Each number is 128 + 24 x the weight over its row's rms, rounded and kept within 0 to 255. Layers, rows and columns count from 0. Numbers have three digits each. The size before them is the row's rms in percent of the matrix's.

# gate: layer 4 MLP gate, 256x128, rms 0.4, rows 41-107, columns 0-63
# up: layer 4 MLP up, 256x128, rms 0.42, rows 41-107, columns 0-63
# down: layer 4 MLP down (transposed), 256x128, rms 0.4, rows 41-106, columns 0-63
gate41 096:076115123154086150109183153137114112136113114148127147111143099098144125099173116127146092072114127141147158149085144111126112113149146137166127099129139117114118129115149118141108151109104142
up41 098:118118151125129128116217135138165121086147143140124149104152125115144118111148116119123103094107122127114144127135220173149155117142114121175133113127114128159102128129140132134150143074103152
down41 105:114114138114158179101109112141114141151179135121137141174145120129121140122137102140109137166094124119139115180143153141077117165135104150120102102148143189126164152141114152109166138140110145
gate42 111:089115110139137141121154064087111113127085129121097138127117163158118182114126074134161062119129133114156115093133100132169123122145125118161159134121142152134138150112132140125139086114167112
up42 109:134146145099127139080122123159156105116098142146151126171148110158084111111103139163098139133131079150102159129149147132160117105099153131124117146137127140133134162086085167137127177127128112
down42 101:169108162134100116138174108136158093159187144106080170153110113111120110153111188122119163139089130103118134125113155101146181154146107148124115104106154137147131132124123103119165127109134118
gate43 098:140118155130133180166129093130173153127155170113114153116147128118128159142072117141144097075142138190171163120103112117132174124126113162135119113131111107124095103134137121097169107120107093
up43 102:111090109162144104098119158133070105111129128127156138137088126126153147154158138126099173156090135155094101118149135112089115126097136141142142137119148117114147164149126111107113144129179099
down43 095:136177159146131112111141146072158149142113128115151118114088100136099078116119115093133100087130099110147183131187162163125166150141115107167138115168137101106147129156146137148105134122121142
gate44 095:132132119085112172103179128110164121123104167111148124138152158122118132159122114119134120101112145105113161156164119145163120172149143147156141142147063091160115100167139152090137109172124146
up44 089:132120125085146136152118168102188117130149143143125149133097123132149136140132121111130147096121152171132136102138160089125135163153115107120159103139081152125153119141137147159165127139184113
down44 096:145113135163114135101119107100150169131125114160124118096146139108127129125121150158165141104117132119149099126169127183065123119138117122145119117085095151127111125194124154139144131082128112
gate45 093:105130120134179132143150077112107146082139129105116147131081148094085112082144128131144167117115114106143122146124154115097118157112130156119192131121183131123115127143107137127166159126106100
up45 096:101124169114124097157094143142115126128088186147165081131118156126109119174103158101162138107129141127132127133166121151123134173122134126163126076164097105149116129169110156140153142153128164
down45 089:135137126134145164105134115132101110151136096119143133128137129082097172082171101153133151134105135140078146138106136091120071154128144137072181120097145144136148127116140113148166109133123086
gate46 107:104164116107136108124121090136089124131158120139120159147114113156116127150113113129159141128148129118164085111147129152175128099113158137133078136150169121119114163177145138119144117109117095
up46 102:127123152128123116167085096135089075116134112128115128135117089119131151135079132099127094145147147131133199097142117150105097133128121117107109145089146058102153135114118107123137153154124126
down46 109:120197174125136106094138099110109113131137120139150118098127156147162144108090141119149152131156132153139122186174133130187104124121128140078137135122165134132115095158125132143131094117115113
gate47 093:156126115121154131126127146132124124126161150134077136139124144146120148119155109105094156078098132106137156094083141151110123154145109155081146113120109124136115133094123070090110131108085111
up47 094:159112125104125135107130128116102095113113121165164112102149114143117130121120131147161134185154073124146097186110164120165128123120128134131134126123120160130094151150107112117145126138151113
down47 095:131127131109148130108098080112106142176087124154130116157092173128147074141148091151089109125132125068158145119125147116127122140088151142173139090105077088152148115122156110109168132148141119
gate48 102:126163130191100112120108142132131144160142131093115156163157085094143175115090104140107146141124143181121114103134150156158143153128144151153128118126133145118179121112155099141121075119133144
up48 099:164156126105154120118108100148154137093128095118136154109107131128130144123157118133152139086127154137109126116125164134099136142144153145134131081151094109096135149153114102100150127128137103
down48 108:157109131139134126145111105134115090088112155152136097161134140142065156155145125128124115120147123080155181096146147123117131157103125107103132133115116116135125127128159151150127098121115176
gate49 102:090115114115080114109136133109109107132106118154102149138120135117159157107082118049141128153138143126148119096106088151103118103109129144144062145077110109074144117061146126105126120100130130
up49 104:140145108106122115124139113121080117155162126124128182125141085106130123131168115091123179143126120123154161124167121101125135191158118121109126124097145131136144084074104126151125131132140082
down49 102:170139135141201127109093126133160117159059152119132134170119081155125124135129157150144117127117094142099171126096134163109100160142109107129094111119113139121120127157071150137136127104142145
gate50 100:144083131094110161139147121169124137113142163100153151143115128107070125157126113119130106101159150104145139108146121138166151153139103095139114080115129172136102129128104127096117164164108120
up50 099:099120136103108140117063112119110122140149124138118143151101127102102139101095152128128125108111120115119109144122143107123076117156086186155086113101093112145120097151129146110153115101111106
down50 097:147147153149141139161114122106151075122119116131180088144118135180148122111160134147138134103100102110112141127144111126132139100096155119144122118126106166125157127117160174150111125123117133
gate51 112:142086073124151136163114125120117104149105115073140134130126156126147135107087104159150150138132130136113101106150143153126103113170157137064152145113148118102148137099185140140129107084100089
up51 113:133169177126095102159129092167171129136166106147125135148098101165090124152119113125107099151157133108123153124147131135183068148148144127137147112128133162130133140137134164163091118130132137
down51 102:094121130104137191089098123114114122128046125110107105135119127122140139133146099134150128120101135178081144181159131169135121092145153090146100132149128105142136102124096159123151165117128129
gate52 110:128121146107132101146111130128141134131118105101157173119103138055064156090139084132144099147097120124141121129151154157134139108149113137100136122125111150147089139118121156099103133175098132
up52 098:187151109114124170156132111140100122108146118163140118162065106116131148148135105141121134123123163169087120150116135080151127124134122151108103170141138151158117103124140143115141100137143108
down52 100:148117127133135123097123137106093133116103141140124128122153142095086119183115109182093067124096125145122122152150101107126105119103145116158081114183104139131158165093119138102110150145091087
gate53 107:147112093104101141166117111130114113137119173142193138174137137095146140165169128144129128111069149130124146130145160115145109154103123118162170137131124137149141151171145084123130152114079111
up53 108:099117102122121118176134099141149121134137110128140105116117171108151130131135098136139095101137116107172161096131099140128170131093146111140144115176120096163167147117137132122131124129097132
down53 096:194123147164139120120144161127151130136138094151140169152120122119148123153120156112122123150129168082100136099122140129147114149101105141122138133085189136108145123110104156128151069140101123
gate54 103:123163141094122140157151098140139146069126112132132124123111119118129145163118135152131116088140105141136140134131107148160095158175128159111139123191118130097125137146121144145132125111065094
up54 101:097075162156148139116132111118144107166125176113133168124122135110096140160148124132131137162144132149125102098090127154148120119107121132131088095103142142130162144146123085069094116131191124
down54 095:125138118133109126116164150149112128092143149067087086116140144118127082156125145114113133120130094117142089079126143090123170139141103101144160103182128120139123157161114149187140144100121093
gate55 108:126127094156110068125187110117186110171126116103117097094117129160121146127132120109132138152106190121119135089150137118100111104138110152121146144125099095175132139123100142131141096100131149
up55 101:099084105121122141154125161146163112083144132128155164139078099075129119127120098164091147127130124153119100138099123145167141116172094115122131121144137108127116128103153102133121166123130130
down55 092:128130135091116126169146094104108141095152117136071159126147099129141133116138114105127143103138157118118088078081105098138147120120094109140119133099114171137156162136112130110145152162138138
gate56 088:117139139109109111133155150157092108137124142153164135127111171112090122138119122139124099163093135116089130095133158129132143099133147096108145178047159118157142152079141111148131138103122124
up56 096:123178149144137157113129112069138158127151115130092149166130163109135103142110132161152130117122112085133074113117115129158139153108136158079135110152156088090114126152108144118114132139140134
down56 092:149121108121120131159146105120133101138130103115165115088145166145113096138129126150118121137124127109157169142141087156127132087149069121155167150102121105126100159082127144138144146128138121
gate57 095:099138124095107110160106153117119162128114152203166125093131142131102130118131123110085091096116135126092161115154145101151182134185110130126126149124098125127123132163107129123083138119105140
up57 102:128118151156121145158109144116119133177135154121116132092086161141135128070167132112164092130128140098146126141118136127142113136158108110163126133118088087135144085088128109107147117127107110
down57 105:143086057123082122125117146140087117121108134131166116119100161127119115148084137129135100111119112130127141098114108109162148095136141143133110145128172140134107127142109172123110134114153142
gate58 095:138158153130097143104110142118073160109107099179141113134164108123163117131091155143088088129151107092148126090125099084145118115159133081119126138136096119109167093146197152110135126126112115
up58 098:098131147159070128134091120122118182092110100146130105154133128137129129115080157134101165126111102116148117136107110131128138158141146136159103117103166165106153134146092141090132122115154127
down58 100:093148165168141142094126156081141183124171149163129132091125131133145122148104132089128107088137125071082144108121115125146094146100134128130100142138135108139088107101103127127154147163142119
gate59 103:091131109123143094157137136117128129136127134142110143157150118093123155116128140153095113089169141123111144107132114093117174134124086105123133081114123148152130089099139115105099106109146094
up59 106:090169153135104127108088116115168140146138099130134118130168127070150128150107123105091115104102143110091109165118167132148172136135130136116140116134170136130134119125118101124141123105102101
down59 101:104162122105151115127155103140170109139082080115129141139147160088088110145089108125114084120135130132119152146136128160170153123089118104133125117164155137147112153127111153091132139134136122
gate60 101:103164130168108150166112145136138132130082156154139120159134144121170174142154122108113129122140140093135101083103125137132094157106171177123156143147122121146105166135141127112130137096142133
up60 097:158086127166114111111168146142099116129137131119150134085108136148123121131147146150149165145121160144146105129144152127121146103161137111137140139100131119147137125111111110124096067134153135
down60 101:095140131162122125137083124128126123177121105138083098090132115124095142173132153115110128167143149128130137100130134134152155166122137170104146130159137167084154175140071136129141107138164163
gate61 108:131183114164090081131151125143119103129133112124132117136137131090134157139111136161112120103121147099121128165117139163097144146081108125111142096082152117153125180145140101154169079149133153
up61 104:136103134099138132137119131126144135125119158100120130158121105130103116142099132071137124140120136084098073119137165137099075156155151134139148112116097124147142107115103153155121129107111136
down61 094:124175109153115147123109114138103122148094130149137143098133106120193167140112139148134129120127152113097118130164142161129099158108093134096145142175141109134158131106136102152170120123121155
gate62 098:206036113115080112142117144155107087091109112120147147106120101134101133128106134109157125156105170118136120103171134132077124104167089132151124138096089112132133131115127124127176168125129134
up62 095:121117166142147122152153106111117136053163169136134113098143105173133123136112126140162126104145124166123137131146146154109121146143109114069141138144143131160113141131145123152158137062107144
down62 093:128164137110124120132100133119126159156101134070145093142117090135143142131131171144110179121137182109114138138132111108165116153174153152137089129159166130110114102098139095124108107181113126
gate63 100:126107144132097141146161147134124118158103146120145116133194133086090152129137151092119106108137108153148153150154140144140121124152100133143137145093107110107139113136083115127143124090154096
up63 098:170149165165177127092136170128113106144111099101125132161152126110115118115056100141109124108168106116129096080104154121135142127107106130121149112144111129141138107112134153133103122135152141
down63 101:132130133137155131136154121147135091142177142161124174111124117127169094143115142143115157132114147130098091128147127119121151109148063150089095147135118175126128140150163155132150108188140148
gate64 101:110098109148093151132158129111104109119139091113133110183139132144165173162151134117111142122100107107094100087150114109122106133090136120142119116159100105144161178118107183122135119098120101
up64 098:148156070107115127100098124110144117140144110125112146175140158166106107150150127115141122127094135095142147105129130114119113131129134153151071087126135137149139118110192157161140149146114109
down64 108:135144072079133138123152123145118133120087108135153138131125110104104138115127123115116124115096136158127123116120078122101095121089161125126095134108127148130157178141130170146144133093123152
gate65 106:137134118106154143120130139141160131078143125126162180146121115151093127131138127159123104109093134143150125126170137123111153158094117111098135067184133120112153111128164122143122131141121116
up65 105:103116132136102134139143114068149150161102115151149118119152127126090111151131121096134138126147117117142163144099127166088158109126141156112129106092154156104120156099152093131165122156142133
down65 101:143101094118127125150146090105100089133096157149127118172116085111161139120113128148152157106113104108147146096118159115123116126108137107096146152091121111102090135141115121104110152152145154
gate66 118:085127167082127120135131094165109120104113155123123149189109150155111181152147099099108169101072149104143131128189125148135168167109124145106167157104110143099111151108155093114113129133147123
up66 115:138114080100124089148130131180077157163144162157155146145124142118157155124131095138103141097146139140185139108125175105159158165127132148102132170157132135138135112135131079139141142079153157
down66 112:095110140147117135117126103157101148155111155130143095136117129112132088105109130120084119151115120189102156197163128170133128142134146122122118147111162114134151088106153142132141133134128133
gate67 109:161143110141136133098129115158141137163125147112150129155133124107132121095120178176148137126099108157122102127129150188148112131130173178158178156173126127075128148152154129179095151096151104
up67 117:127118102124102116090139103136130130104147133126138118153119147118155127114124120117103085110076125137138135105145111164141109119161174166125163125196133100157075174136166126118109096130178101
down67 114:112134148120120126122110122099170169148113159152134142157156122116144115162118139183154133131092112186149163126131133161155096149128122151132172110164119133118112139131146157128090094114132050
gate68 104:099158141139109158148089123104124171145089129147117115132159103102095139151107116140095136139067086142121131102154155119144141097142132148126141126155136098119102144138121168119122146129142108
up68 107:153109151145183151148111113119136135113119146148103076119070148104154136131104142160074120118127157129129113097116181086126143126138130093139162108187139146103083155126128134085116160146116138
down68 111:152151143165100138168116163134189120106112162183136147090069123153113140113099105127112172113157155112144090085139169143136110152123109157130161098132108150136116101152097119119148134129154166
gate69 103:085101159135102096175114139092115161123086099116127133118087144111117122139136183133127113109120138113116120140145135127133118114167140131128124169120104121103109196155126113115095115087161158
up69 103:121155121118118136097158163164106115105090142090149156161099098163123095101154079083130130159132132156155112137106120139092121104111099127136142135103141142160155131129108155143144098145147162
down69 107:133108143144116113149143126131124128115134117135174124151155114126150150098149161139127092163096119158117121080109151149144115116140127113115136155150147124132109130119147120132073130147141165
gate70 098:122154123100111106178185107148114140122131121136124093155096123141164108091125095103162129106125149149144126119160117119101149155139123146131174143116128138107147096103121091133101055131122114
up70 094:089128195128111134088184158130132112126143137122132084154162141110119148132125110124078123078128137125153070116129132131083143156137133118174137141139088168104160147122121133116128123113134099
down70 102:111143154116185073113158094159125120136089127089131115094099141102169120111163147132130089100159155154150121122118123134147138144077112098149123146139104094167124111099097130097116106132156100
gate71 089:143138128128111132114098155139138145141142146144116121117096131131147154158129121125142126167112123168134116115131105110138156144144149134164109111131153110112131178158150166085076106092138121
up71 097:114162121130111118110143103164121111138091109141114120109106146111172174143079118124150148166140152147154138107149084128106123100161133140131135092097101145153132133115108115125128107142098120
down71 104:117101130132078084132130110111106165131119146151133139119100096107168119113126128163117123127167166123131164132084122107119134143163096122096107153138121084156077125136085136163112131145105105
gate72 108:154137129136101126138129107158165103087091113100110098117159104097143116116087118109110079109091124137108133164110160117154129096090155101160125134146176129107163151136115151143075148124176095
up72 102:135112116122133107109106153100099112119101138106167148160114168128099119098175145141099140121142131123111145132153126137101135183140136117150095135123113156106119121082106164092122143195136122
down72 104:115134106132102112127140121172113108103101113111104122083154101112120100139131138104081145147149137132123112195161089132132143134127152125123131156131116139112159141122110109179102137112110142
gate73 095:104105104126158110131138101175133121127133151147088120145144128120138168126135147137119129141132148095142120139138095139089135113135142140170119151157167118111125157186100149134112145102132072
up73 094:097140163084138123141133151085140101109157142080120140109125095100129115168136104106126134143105098113104164107152141123142106112141105097143122116134074090120135152125180135124110128141107110
down73 099:110139113059142088151087157111123119103159125112120128141120106108149121124161086075147093131152155092121105107122072142094117102140140112132148136122107116124103155122131170158092155131178103
gate74 093:127096155143107110147134150110117172110105085132112156160151114118105169130152142120157110120144109154156152160149140102097156124155132143174193150133154132112137139115106089122100118105165139
up74 098:100176116104130107136086108120129097146101156105132128120136204121149107100116130116105122140130196125145111129105122117135112161108129159113108119080128142136121122117103115111146162160129105
down74 097:122155146140157145118162111138157148145119134087110082151149160146117131081155103139113092115113167101156135143163099149116202118124100129114131099109117107096164116153142135172096100151112121
gate75 104:160136119167089159129166087102152110156138131109124098113126096140126127071148103160150120144102100131172098115127117133149125148130144100148147115109113161129090104113127098078071111137076123
up75 100:096128134150149182123157142158132141140134109105109120104125133141145126075115116079174128115110158090086123141112151092150135125125159189133136146082099098146116088133118107115156132142130120
down75 097:136103089113109139126145139109136173086120115157107140133061155151164152139113148089106108122132127103135117122164121111125178103138102112160109104127125090129173170118135151112194140164155109
gate76 105:156142123088136127102113121128137143131098130099162128103122145107128132132119133119138139163201130118119136121105154178133122129152146093093146153149123159114142142126090092111081164135146136
up76 108:119115145148099097096163122105117121124134104155087098091119105140098118135133126125159136115138122157115147146138067150116130143144140124129154115114147153114141100079134095134143119149139092
down76 111:101107081178129129100140161153131082140134100143119131102167091050108134129113128136147103143122130100122103110130134108112129137175131102131123067140160097086141141137107115136145153150133123
gate77 102:123182127153162108140190176151142104184117111130125140128101146130120141171122150135138142117115136131087102143114140125124128132175148088126141120106134092115104144112109113112145123119131134
up77 100:109168123133159129135119144136126149120108156117139106103084102138103115138158113107114122157139103084099083096093167125123097071136117187122146132118133116167115123157117119130129120105148133
down77 106:113123129129159134121083155147191147138127106098124117125147125127127097137173091157114139082104107169116123139145134130153147150123108136126125150088085136151129102144138090162146103120107126
gate78 098:144150115148129102150106143172154127143098170140074120162120124143154088112109162162122114129083158158117141177161134124121094136114081111174167134150145169111121138139129152131161168097101131
up78 099:136106112094095146136101116135153086127112156092110113118174083102113139113143118087108129146135114138114107146129077181123108094150161144140141114095122138146119138135142042128152145122116126
down78 097:135154176125125131119100150145163134164100101113145111130082154109116119122086158133141125095206137166117101140135112115128149144133120148127145158126150133080132108113094098122149155115145104
gate79 097:125120125112140191135150100129104158157122100130114106138118111144152111126124074152132077130117105122171122161158122097129097121158134168131139143166117122118126158165146130125128139113123153
up79 100:116160114107121151149122131105101123136124159140092110097113087117119106159145094097137065144154147124122106094115106135149083047121123138127104118130123117150150140141154089160116128124095160
down79 104:102149099137142151113181138112141118112143144145156147137124133111083135088148104125161155070161121133133118130154108142112147118138101152136130151107121152167169108158104104087144130157123170
gate80 100:110174174108092158116127097066126134144113110151125145107166151144120129078116137130097099112130120135114168136170124160144145117143134143156109119118115123132150137105167145140097085115122114
up80 096:115113126158128135133134123148126105189125117097143107173112129119156144105149176084128114096143135106118088090068124149140113099125131154148141180134111158131147130133126120133123092124117140
down80 103:156142099201102128122149161096113117111121150082109119132128159119147148149091136100125120143131172111159099110125150118125113154149137110136104126127109130112142113135129148134128162167159109
gate81 095:132096086084123093133125143095111119136154132135148151115164074103164128097082121079128104156154161167151160136138153164082117160139130110093172156099118123107093109122158126167088149124141126
up81 098:106176123147163134088162093153116132181073153132128140137126137108133154091126157165126151126071111123155132116126104111170133128119111160141089106103128137128164173128137119140170092160141136
down81 092:134148115126103135136131108150143101154123131126145113082156073117137132088107108121135098134127112142162110118116120155115111118156164118127152150113182120114089142158091137132160102143147129
gate82 098:092151097178124139154066109107077161100110132095112122156135152157135151139109128126109157154154160094099125138135101108103099100136149121141125119125099117124146125117170139103144116112084123
up82 099:146136162142158097093111113190139114154136114109120116102117090117100092124122155094119101113139133127166147091110116056100130118156123141126159147069158106146142123149118096103083143098129130
down82 102:151156129147117080154149156140086117127122123101089093155128124122155114097155147120123083093093154140178138146104083144108134121110113176115110131171124099091124129164076151124138110138110124
gate83 101:133135140106155132112118174114111094147152126130132164162128131104107151091120152146112124096129150104088124112119172111098100141140117098160140089123158147132140096100124170101119139137105144
up83 106:111108117174153120150129149141134126109110139131128167090144113140133139150125137157148089135124076157081076112107139086141154115136118159074138129134161166179142126051129140127135083134149070
down83 108:130129108140081211108090129163116130114100053124078102091142130128170125120125109108099126140117161115111113146121137171163148097101152137133142116130138086106128191126123120144102151164113139
gate84 095:132152108139133161120094119147116170114122119144161139129127172156132175136167126145121073122164171154116169166158143124123158106117113122176111106105136124121161064108153136139106106120140124
up84 096:129139141142117091090124146079152116119064121162158123106180117112089111113120140150109154152104103122116144157087105131110135106120152177141119134160123162172111127128139135154174164152137142
down84 096:098103128134084128136146128123122122100157119115153132105135155149128153122132107120107101154125161089106139112120144121062148123120183109160128107153136096108114084108157162128123143144115138
gate85 107:096140108140160124127131167175138123106110148106139132154131176158116133137097128130136155154143140077071119166110131094126110126125148090096117131124152129124131105096185126074113131118111064
up85 108:133128130134126133107163165104177132109160115093155111141126127147100154143101105128181100097112120175115124127133126152117145119128151129095115137169135105102138098140083149128148143165189122
down85 102:117099148095116130137108093109150117155121085162129118080137166172136127101163088165171150140086149108136124106193139131100090113135145112116158130130131159128068149102130184124123128140091130
gate86 106:130145126162120104165131122108138112108088135132179149050110117100114143148107115111175110090138109144127128081135122152124129124157095117150148152152107107178131142117153156122112131109107130
up86 100:167153134141143138198101181177099130107142136145146162131107068120153122133107124083087168083151162138103145120114137137147138124120157133102133080147158106142096109111150137119134122140128101
down86 105:122142151125120118117111176157111128158084147109121137126118112099132121163144123150111125082168121169111121120116146143143129126157122138190147090177102069102117141127184085106082087188147111
gate87 092:115123145130155143130132061127096136144138145117113128093105134160157167124132110121111176131116122147099135140089123136130107133165116125094155097101075117139143111156111145107117081100186143
up87 091:127130111091176117105131128153118092100116184114101175161103108130117099127124130141106113112155115139115154091146152103109167109100136131151101098155127117099154106130140166132100156097091109
down87 099:082120176136134117158148127137121155127113099107112142106156120099139119173129145115093095152145161072176155132161166124134123150135108136108151136111143135126137109151122141093100102109123141
gate88 108:151112113139128188128139137125135122138139149160110132091154138135106113116127148138106108127073110086135176110133127107166114093155117116159117155106126189139140157176126130165144120157157061
up88 099:182141104122105156145110111124134118092167135113111149096099152161155113098114194116127094109138111146103128094114165155131148118154096148100128104087184180150127148171156126130127123154152105
down88 072:144123118098147097116174118107105143058106110134123111155126112131155114145125117154128148162186136130159154099098116109086101118108111124137150141067183100107083108116121113132151138139108142
gate89 099:116113141145158156150174139086153172139148153165113136113108116136132125131145130125168092126162092128146129131135109128151124151169156124101138144103126142135165109115130111116090126103170112
up89 103:087102134092133131119112139140096130191137143138102089110188167143123113125127108151154102156143167109106150108142164141111132164150151116136148126148136140156139126135113114128086129143140172
down89 101:146136122178101186128097107144165176130149132116086120127093120122125073141077086148119123100181137155144145131170105146136128119170153101160139110161093146097144130123130145152140095148094152
gate90 103:164167135145115078150134149127090134106113092113136124096121156184122141106143087148176131107167160098117103124165146114158114148098119096105135089086147114133116104101109149150104101151121142
up90 102:134090112133082151115119146147162106087105144138155116159126129092122099117138104104135081092113153131104110132091150154146117095145124129130161132130073109103122088115127099117099167114111106
down90 102:167114109186109116114092112150109131115167086117151148110134148126152111137113131139129110117121128086098138142137150134148146152170134120142138153129097140128089153167139153121106106130162142
gate91 101:100137152123154120187149142153147130131106149095122122117088155102137104108158103129150102135139113083136144130108097108125131103133142135146123115128103088140111107083086162078114121088133076
up91 101:113129059159137130120139133148142140119156108102134104109138099142125155114144115126127133180085132119097110134129111125088092158104120103119144109171144133130088123146154134151121115109133088
down91 104:110155102132131128101124133120145151187141163124162144128137140128143115096126140161115129148159110109108123094115128139130074164094078139116138149073125136144078142120119104174120142145094140
gate92 101:100132114118121090095118152139152083118157126108135155147139110133146102122118114105176129124090140171148127140109120136151119119114134118081165148154123156144171135115081120139104083120184134
up92 109:115156114098144160118144137167172138123132142125099105118136130078101092094161110157151149132118076131165158174123095165153178148127085126075148121121138120115141113094122124126150118094116151
down92 109:138153139138136072109110151125101165130126143120121133112107093129135132122154092162128134111115189126149132178185147153174108105091117149146120167152136100134137124129087128165157158101129134
gate93 106:119117099125107128100129102126138102121094114122153119136143118149092117163116120141107142125155124181118132120159170112129145138076099171129158138112153138144122110121156145139151088106148119
up93 102:175147159134122113130142119126149136126145133122127120150092147152149098133140143129148114113088152128164120133128125154158093115143123142120137103138091152118115139098120126115173166126103179
down93 099:123120139117152171135144121141125187101162150157115131164150160137157154123151145140130120108129125130148134136078121103132099163133132072123148113107157108084128127110090123150127154131156152
gate94 107:166175130132124138167116148111088161105144072138108148102127129136132120119108123098128083084135106144194144108124139142178120136143118151105133143119127153101125102150164154124120161166109121
up94 115:117159145139105153139145081134142112153142110172131122129142164132135158084125082096116143138135148119122145152135121154141078127125117160148146162089107085121115099129146104096150102143112097
down94 095:143123162162147122132121156143095103176093092122122100163180116093071141136128129161163185117148129126109182144172160157099164155153152136137097100140154101100135099144120143174130105134106163
gate95 094:129163092116112090148111135151121141139097147151125099126143091130111092156165124114107144128123120144120131105110128151102118119098120119144097127128129177141124166119144096101076120105146147
up95 103:143120123104146103150126150144154138100077124154109061128131158124114149142138104114110140103140132141151157134146117129170107127171059137131150135131129139108106142117125103127150142142139138
down95 105:126135132108125104124133141071167123123119094111131096164148132140146095105132097135083188134143138146123147118133098095140110090128165135089152131106120133130125135128164109158110175100105115
gate96 094:136145122122146119122104108090131159130130115114151155114108106170120145121112129116132144111131139126105164157107118130096137148150107130127176148095143126123147102059103138134104133123119122
up96 085:087096122138127121125116115142099108149104127116118160141160139124093109173133129155157131126114143096143105117142145117129116104136082145110169160135096182153136120154145082143158122090123131
down96 089:115109112101093076148150120145159162160143108109100101148095149117111131141144115110143178170090112071091127163135159110128156147122127132153118124147142088196131154117106147122142154152127118
gate97 102:120160153160110147113100123092152098131089114111089130121173141098156139184099140124176087093144127113099186146118136151130155127139125126137164117082108120142141153109097167122145096087154148
up97 101:136166085107118096135130094100145094129141098104174132135159105122108159140170137122145106141150108146083143121106097105189143122146150143142132102127145116156102147100155156076123131123137147
down97 098:121168111119166122140091125149146125104110091140148191172154137090156175117157100119153147130152145149093138121143114160108105152103139138156123156135149144083115107127113181119127129149159131
gate98 094:151163113148110149137128113123165166124132125132124154146142172111128153136117175114114103131139151148126130114070158151153114116103142111135123106147137178104128134146154096142129124169116150
up98 099:117158129122111139152130096122109149092111058118155120094130128120106124115141150147104134114126098151144151154113086115125148133140138117140120096161145112100111082133138145109141106171137097
down98 096:125122130154108115123159122150115120137101087122143140177168114116090163085129121146152143106125135129098148152186136143138098117120134124097090120148119147101116130175110175091104144144081136
gate99 096:125117140117102109158156145099143131103112157187133142130095158096103144129174138121138073141143116168100175144132165133111117155127126127165154145123132128123151150102123112114124143153134137
up99 098:123118148101113117156098112112145120098100151086099143120169164119088121119151132072113115123137139106079167123137132103101112124133141151148113129106089147112099089134111104155134106129168084
down99 104:103162112093112135125120133119122129107129152152171135136094155100113121132157153111105150110121158144126205140119136157107165168100154141132120156141168107131172113122098111112178120158143133
gate100 096:153140164121098175094116143105138112124113090132118138140139140104139156126173109096069144128119145123084120143118145114134124128108134091148143120118081113140125100147139124160145132125136133
up100 094:136122109110164130133125146107158122157136130164074092173123108140155159135143116130096171149145103150155120111108163091103136143115094134105123090149135133101124105135101095098126075118121113
down100 098:175124129106092120149159136131131089080131125109128130182133125105116110114125112112094144135137121120138149082148140123158130168182124132124147120125161160143127076182176127114139134097123095
gate101 092:196141127127094126165134117166113155106106093156149153151093108154144126144101130140161103088109153155131146097129153175136145141125098162116136126096072182142149146130120138130140145132131109
up101 091:094116138140145097111086126138138152139110141113135109109113149152124094096124122114158133133095134107147109190126118130098110097153109117142097148163122058096104102117159126118124145132102145
down101 087:180170153101096165144137152091124126152069107135121126131129124098139106155125111150170136116157131159146141167163125124116153132105132119091151107194166128123122125137073133166140154115107125
gate102 098:116139126158139115142113121166141120109145114152116144133143160131137147110129166143143112131092136088145139134102152119131155134103150105124115106073120149136142118145153133119159125145155137
up102 100:145109164102098100133146128103149152139139098075107122142116102110104155158158050145146081146168120146124113151147149111135134147123122081108128147107156124163114097128145130098085127139109170
down102 098:126133132143130115152123128119089132139108144118156114100163139117154150134106105184103101128115109123106203169110113139132111171135127146144121172123110103067110125125139165146107119170123107
gate103 097:138135137125175142099126108075140138092132145083110141135150117154116145131107134155126121075112171162105124102159153094108123106168136110115172101165096153107115129134159112129127123115148092
up103 104:121166089161113132118150126144129109115146177140109137123176067105161127160172126131105146081138087158130121113091094085111113100107098136170131121124134083184125112134119127140159131152081131
down103 104:144153118150142146101162105126126103139110111150137132095143145123086121103106160124154091128151104160120122113130104117146069141059152101110139110142144148090140076106124154114108119115128136
gate104 091:130171114141127153151096126142115142158128129125111151172136101145146139096132106141128100109118098090135091131139138119127147132123096134083086131098096155117189160153145131127161083146094146
up104 096:162120146139137138127146149170158116139116126134092129129124128132117134179105141145115118112130164122182105143105107094137107104144115084105099136148102127134150120143127160077118097125067118
down104 095:133124124123158156159126143107122130185108108102120101112090109118124112144134097134147108099114164087152147146152191164120126154137152105153156123127132140144142092145132116140129170098142122
gate105 108:125125119152151174169116141110113140093117163118082161161135108113115167085081104132142114128114137130172159192172103117154132142121145120126137136143066104137142091137157134168159126132132147
up105 104:129117115116154104129160112114109131099128158143140098111121170106099126125105118114141105158117156163134129123133148125100142046188151180149134128124156129093150087176132079125150097142149151
down105 104:095098133159149103176116125118136118154129122125163165111113091097152085147130153161124077174135088108138099146132126098112099083162149131086166126108110174142118123131079110163117153100156104
gate106 102:112124109118113136131128097141148125151130135171127094145157147128144122125143149098135119134103130137120136093170132153137132130130166136090106111135129162150144092076108153156139101142126088
up106 099:087112088111142094130138057164130152169121131123127132092110112128175095167087112112144153163133075167129120150128159131146138130112122151127128162140174147136097118136147156106114163098138174
down106 099:145102127107178128128119104158074114117140142136130120102123162096097151170145109099116126134189103131159130115181116108125135152147166156110131151090110112123138129141109145156118140095147094
gate107 105:136099114168143110118104134116118122125147118094112139113126142165129159085141103174197104127111164100110100147110119092103084133142119146114091139099144133124118136138149094139128112129117159
up107 108:130108100138114109137139143114125145159175133100112126088154107149129135114169092132144077141134186129126135149100124156150127140148134150126103076108131072100133128119103156161150107099116126